config = dict(
    num_attention_heads=2,
    vocab_size=8192,
    norm='layernorm',
    norm_place='pre',
    attn_scale=0.177,
    bias='none',
    tie_word_embeddings=True,
    parallel_block=False,
    init_std_qkv=0.0956,
    max_grad_norm=2.0,
)
Each number is 128 + 24 x the weight over its row's rms, rounded and kept within 0 to 255. Layers, rows and columns count from 0. The size above them is the row's rms in percent of the matrix's.

# layer 10 attention query, 64x64, rms 0.157, rows 0-48, columns 0-63
size [ 92  87 102  97  98  91 100 108  81  95  90 100  99  86  94  90 101  94 101  94 110  99 100 106  98  97  89  97 100  81 102  92 100 101 111 105 107 113 104  99  90 102 101 103 106 106  93 102 102]
[[132  93 142 141 153 129 142 103  98 135  77 114  95 127 153  93 141 122  87 137  90 136 116 144 112 139 128 156  91 102 134 104 107 190 152 150 124 141 118 157 170  82 106 137  91 159 122 136 106 167 159 137 112 130 135 167 116 145 113 145 122 140 134 128]
 [129 112  95 108 165 143 117 144 149 154 136 126  83 137 109 127 115 117 138 118 128 109 106 127  90 126 153 135 141 102 102 123 174 105 155 124 122 126 156 131  82 121 111 176 136 133 102  63 101 152 137 127 126 171 164 134 191 144 151 127 148 141 104 129]
 [123 100 158 140 105 127 124 147 111 150 117 168 145  99 135 124 115 147 174 155 103 118  92 100 135  99 138 119 130 136 151 110 153  86 147 103 127 129 152 138 113 108 112 114 100 119 171  69 116 134 109 143  85 139 122 154 154 129  95 164 162  95 131 173]
 [ 87 127 166 110 129 110 138 131 125  98 133 132 170 125 151 154 118 142 112 116  93 175 122 108 119 134  82 132 106 163 103 148 146 114 147 169 123  95 101 130 151 134 169 134 108 140 143  65 137 103 146  79 137  99 137 146 121 140 122 126 124 136 170 164]
 [141 151 112 152 144 176 152 151  81 134 109 112 153  99 107  91 132 116 124 160  79  94 167 114 120 138 148  95 178 160 130 109 160 150 104 139 119 119 158 136 172 122 121 126 121  98 141 132 105 137 128 119 123 160  83  94 101 105 116 128 142 140 115 113]
 [112 113 144 147 127 134 117 107 132 176 108 128 104 100 141 118 137 136  99  96 137 143 163 153 134 127 155 132 184 149 102 139 127 155 206 120 113  86 122 102 101 146 165 114 155 129 108 119 131  95  94 139  81 136 137  99 121 144  99 144 144 132 101 121]
 [156 134 145 108 161 130 146 138 152 130 161 113  92 141 132 157 132  98 138 119 133  94 135 117  83 153 173 103 139 137 129 100 125  93 175  97 140 108 117 122 141 131 103 156  90 131 128 110 159 124 150 122  88 122  99  97 108 139 125  84 153 160 139 184]
 [104 155  98 121 150  91 146 140 140 147 163 132 105 115  84 156 134 157 131 146 107 135 133 115 136 125  82  99 134 108 171 128  98 144 120 117 152 111 166 136 128  78 156 115 163 156 155 118 131 128 143 100 167 125 126 153 135 161 120 131 131  83  95  79]
 [181 134  75 130 109 119 136 129 146 148 138 123 146 144  95 162 171 157 154 126 142 114  91 134 133 120 124 140 156 106  78 107 103 146 144 125 131 123 122 136 179 114 107  92 103 132 131 111 118 137  82 174 168 144 106  93 121  93 129 139 132 149 100 131]
 [114 102 125 126 107 158 143 144 120  95 111 113 137 139 106 105 117 145 102  81  96 160 148 164 148 167 123 126 104 133 152 122 126 121 107 130  98  99 159 134 158 104 133  97 129 154 124 176 146  88  89 130 136  99 104 121 163 134 164 110 187 125 157 140]
 [128 108 146 132 137 133 126  87 146 171 156 103 132 115 124 153 130 146 132  95 152 123 164 114 160 128  90 108 138 144  87 105 142 111 108 107 126 115 169  90 116  90 167 112 125 124 124 138 144 139 162 170 109 142 122 155 182  80 123 116 144 122  84 156]
 [120 162 159 108 154 120 122  75 123 133 116 150 149 143  97 140 154 120 147 140 101 112 112 147 142 135 113 135 122  81 119  78 134 168 169 149 144 185 148  77 112 134 136 134  98 134 119 112 141 100  73 154 127 142 141  90 112 126 136 124 157 118 142 143]
 [145 138 153 105 149 126 170  92 138  97 139 159 160 116 116 135 128 134  94 108 144 106 178 107 141 148 120 165 162 116 107 160 171 140  92 149 130 103 140 100 118  98 144 117 106  87 148  78 127 135 154 127 166 126 114 123 101 150 145 113 108 145  87 126]
 [153 139 139  72  72 135 166 115 139  99 119 143 147 142 136 133 113 106 123 172 157 156 148 113 164 123 144 120 135 159 136  92 106 148 114  93 114 107 131 142 137 141 104  90 104 122 112 163 109 134 125 126 104 186 102 100 109 160 102 167 145 128 132 136]
 [143 129 134 130 136 166 124 157 146 163 107 176 148 117 107 148 174 141 126 115 121 136  99 117 144 156  96 110 117 119 155  98 142 141 123 110 121 126  96 160 138 135 146  79 170 150 132 120 134  87 139 105 104 126 113 134  80 106 107 173 127 140 122  64]
 [140 118 112 130 130 151 160 133 114 114 157 109 117 117 141 142 133 141 153 122  98  75 101 136 100 127 177 174 124 129 130 109  51 143  98 116 164 130 132 154 156  96 141 126 164 133 138 121 116 153 143 129  74 126 111 135 146 148 113 118 114 151  93 167]
 [120 108 174 148 127 170  89 147 131  82 155  99 122 103  98 157 152 153 144 127 135 140  96  92 143 140 122 124 131 113 117 129 167 153 114 143 156 117 143 130 164 103 160 140 124 121 105 129  70 139  76 106 115 116 143 102 127 126 177 139 137  97 128 147]
 [106  86 114 165  94 113 108 102 139 133 165 106 142 168 118 175 112 106 114 150 141 157 168 111 104 133 174 152 144 154 117 139 138 142 119 100 104 129 142 151 126 110 172 109 169 146 130 139  93 105 104  85 114 130 120  76 127 105 108 134 121 124 117 145]
 [123 151  72 113 136  94 145 176 128  71 142 121 115 148  99 120 109 100 127  97 162 131 130 112 121 126 102 137 137 113 175 138 154 114 155 145 146 157 131 118 130 134 160 147 118 137 166 150 134 110  90 179  94 131 123 131 110 117 122 143 171 135  83 115]
 [115 159 128 112  88 145 120 151 108 130 112 170  90 129 125 143 117 105 120 132  83 117 146 177 162 129 140 120 144  96 127 186 144 146 150  97 103 146 177 101 125 104 152 157 115  86 134  89 121 103 124 120 138 170 117 149 118 142 103 143 110 154 115 146]
 [172  88 128  98 175 116 109 119  87 131 124 110 142  87 128 136 108  88 167 144 178 162 145 113 150 140 110 139  82 133 151 129 133 157 102  97 112 102 153 135  87 139 161 115  92 159 137 123 110 156 126 161 129 140 131 149 122 119 119 132 104 124 152 146]
 [116 121  56 137 133 158 149 130 123 146 151 122 126 114  87 155 116 184 171 142 118 138 135 178 104 123  97 106 136 161  85  90 135 135 117 147 106 122 103  70 134 121 122 131 106 135 113 138 159 128 142 131 136 119 143 126 168 131 120 136  88 139 135 158]
 [155 118 141  91 177 124 107 130 131 103 144 116 122 128  77 155 142 142 117 161 136  87 113 158 131 151 115 158 118 115 133 145 152 148 174 136 172 142 100 115 115 134 113 101 175 104 131 162 134 119 137 101  97 159 114  97 102 167 100 103  93 132 126 144]
 [124 126  94 105 155 153 135 104 149 128  95 135 120 122 115 145 127 100 203 151 118 112 170  66 148 151 130  88 124 102 165 134 123 126 154 133 114 144 109  96 160 147 156 140 124 115 107 164 126 139 130  77 131  96 165 130 125 154 113 115 113 116 113 129]
 [101 123 102 156 176 132 141 147 161 131 155 121 140 136 132 106 101 121 139 108 108 140 131  78 144 156 159 133 139 129 147 145  98 193 134  93 163  95 121 119 117 107  87 125  77 156 128 123 116 121 104 120 125 104 118 109 149 162 138 179 113 139 140  96]
 [ 97  93 155  87 159 110 114 134 100 151  97 131 125 138 134 132  82 132 159 157 159 134 152 149 113 104 163 146 149 145 105 107 116 119 143 151 156 136 142 161 139 111 113  75 131 137 145 101 130 123 108 111 188 111 143  94 103 158 140 130 119 143  87  99]
 [ 92 129 135 120 148 197 138 123 131 101 121 159 109  99 100 107 161 128 110 108 156 128 138 115 136 140 161 115 143 118 163 177 121  86 124 120 149 138 117 157 141  84 132  91 112  97  99  97 154 147 125 160  88 110 169 144 113 128 115 145 104 103 126 121]
 [146 110  61 107 118 119  90 149  77 156 139 139 142 157 124 127 151 149 118 103 148  81 133 141 159 109 113 149 118 147 141 137 141 142 148 119 108 116  55 156 128 108 139 150 103 135 123 119 148 107 152  80 125 130 147 112 135 127 136 171 157 111 136 151]
 [151  84 129 174  73 128 101 132 163 116 112 130 195 124 111 103 112 128 165 134 153  95 130 153 146 135 113 178 129  81 136 155 107 106 119 155 108 131 107 118 132 125 133 109 136 120 141 112 157 143 116 112  98 120  89 134 155 165 139 132 119 143  96 128]
 [113 133 123 123  94  77 165 130 134 156 115 141 116 124 139 126 139 100 123 158 126 142 139 134 161 111 167 129  54 139 140 135 142 138 105  85 130 153 118 104 132 134 105 153 145 123 109 141 145 115 138  94 149 152 105 134 138 157 158 138 145  92  55 158]
 [102 127 127 128 106 113 162  93 107  96 137 143 154 163  96 105 144 128 157 142 169 143 105 138  88 135 125 106 133 163 140 143 113 132 110 123 128 161 140 100 139 153 156 118 111 146 135  85 133 160 156 125  87 128 135 131 143 110  87 125 141 145 169  54]
 [123 135 160 127 130 116 126 137  94 105  93 164  97  79 126 151 153 113 107 151 151 151  89 142 160 105 145 113 177 129 149 124  82 119 117 170 124 103  90 134 139 136 126 127 149 131 133 138 140 156 120 140 148 136 138 111 138  71 131 119  75 109 154 167]
 [124 108 170  87 118 129 100 162 177 140 142 114  87  95 118 148 132 136 107 100 155 116 169 137 114 139 156  94 116 128 123 136 101 138 116 174 129 114 104 121 143 153 167 129 145 119 150 123 170  76  91 118  93 145 149 157 122 125 109 154 125 100 151 139]
 [100  93  99 150 132 131 109 156 132  88 142  89 127  83 154 131 143 110 172 144 134 123 128  86 138 153  97 123 111 112 109 144 159  83 131  97 154 155 133 145 136 112 174 145 138 116 126 130 145 125  91 166 145  95 119 133 133 180 151 107 144 106 163 126]
 [189 141 170  84 119 110 114 123  68 124 115 113 115 112 123 133  94 145 113 136 142  60 138 129  78 153 139 120 130 115 115 129 131 102 132 121 133 165 130 126  99 150 158 128 168 155 132 120 121 131 132 148 116 127 151 138 131 157 146 133  95 172 165 110]
 [147 123 116 109 144  81 117  95 149 161 155 129 119 120 142 150 133 115 144 148 110 118 121 168 140 109 141 154 178 168  98 155 140 135 160 127  78 145 104 116 111 103 126  90 131 105 163 128  98 129 104 157  77 112 136 108 138 114 150  92 165 120 152 105]
 [ 99 119 159 103 127 136  93 130 117 121 152 158 140 113 115 119 102 101 101 129  82 196 111 133 152 138 143 101 101 135 197 125 144 128 135 145 131 126 133 160 157  96 153 126 122 144 111 115 119 145 158 160 152  80  98 118 110 125 138 125 176 131 115 104]
 [ 94 113 119 136 138 155 102  69 121 159 131 117 135 153 155 132 145 115 145 137 104 150  84 108 130 102 119 116 135  99 127 125 109 141  99 156  92 130 133 132 114 130 157 121 121 131 179 140 140 120 116 185 101 192 128 143 131 137 124 135  60 156 146 127]
 [154 125 113 130 106 119 122 146 121 142 121 128 119 132 122 175 148 147  98 117 138 138 119  84 151 136 160 147 116 121 134 135 177 163 126 157 124 174 120 128 145 148 135 113  65  99 121 154 145 113 146 147 134 126  84 101 115 187 105  76  94 115 104 109]
 [150 126 148 159  87  99 125 151 163 128 150 153 140 147 100 154 113 126 110 144  61 138 108 171  92 138 110 145 134 136  84 127 105 150 121 127 160 127 140 107 120 114 121 125 127 156 164 136 141  91 108 154 153 105 154 122  94 146  83 109 103 133 115 170]
 [138 106 101 165 102 134 130 106 157 114  96 169 129 144  93 120 135 113 147  78 101 118 129 134 100 163 151  92 133 113 141 142  99  93 140 150 156 182 150 136 127 123 129 116 112 151 110 192 135 120 134 130 133 149 113 146 166  99 105 109 162 126 141  91]
 [127 111 179 128  89 142 125 122  89 119  88 155 134 127 178 129 153  91 138 164 121 132 156 124 114 105 117 142  92 156 147  97 120 135 150 101 144 128  77 120 113 127 146 146 159  97 101 167 126  88 152 135 138 118 168 139 159 101 136 104 102 121 151 142]
 [125 119 159 131  80 137 125 109 139 163 103 111 146 113 126 130 119 155 143 124 112 112 146 153 197 125 149 112 123 114  74 162 110 111 114 124 135 101 119 164  88 158 137 181 129 128 133 140 138 165 139 138 109 112  92 106 116 100 109  89 129 148  89 151]
 [147 114 148 109 153 135  89 118 141 118  87 115 147 141 162 142 131 167 132 109 124 149  93 110  89 121 170 158 137 135 131 157 138 125 147 166 172 141 145  99 125 145 115 136 160 109 140 112  78 152 125 157 106 113 151 107 115 129 143 127 103  58 104 106]
 [148 106 153 111  99 124 102 135 128 154 176 114  81 133 113 116 118 112 157 104 130 173 166 107  95 131 121 126 132  60 100 123 136 157 152  87 129 106 120 124 146 127 138 166  99 126 128 164  90 162 146 127 139 142 144 129 113 138 173 123 154 102 148 119]
 [139 156 138 126 167 125 146 170 168 119 107  99 136 118 100 157 103 116 148 156 105 143 123  92 142 124 138 129 129  97 146 144 111 142 163 114 113 132  99 104 104 148 108 155 148 100  90 110  89 131 132 149  68 134 123 155 134 153  67 164 125 156 130 138]
 [151 124 145 110 151 141 144 137 122 142 117 106 118 123 129 122  96 182 128 129 105 146 128 152 163 135 152 137 136  94 142 110 141 103 120 135 138 141 145 164 106  79  93  86 149  69  98 106 137 145 120 153 131 184 176 113 143 152  92 125 101 101 138 113]
 [128 136 110 127  92 124  97 114  87 159 139 142  91 107 131 109 143  71 156 116 124 163  94 144 127 169 158 150 142 122 147 159 165 119 160 106 138 145 152 102 141 122 126 135 137 167 134 131 160 129  98 102  91 138 112 147 149 134 125  80 118 104  99 171]
 [173 133 109 144 146 150 136 118 136 114 170 101 137 157 139 135 103 105 146  78  73 140 129 111 115 153 106  94 121 187 156 112 131  97 150 102 161 149 105 166 126 138 118 135 136 120 118 108 164 109 121 140 103 164 137  89  96 128 141 100 119 136 102 145]]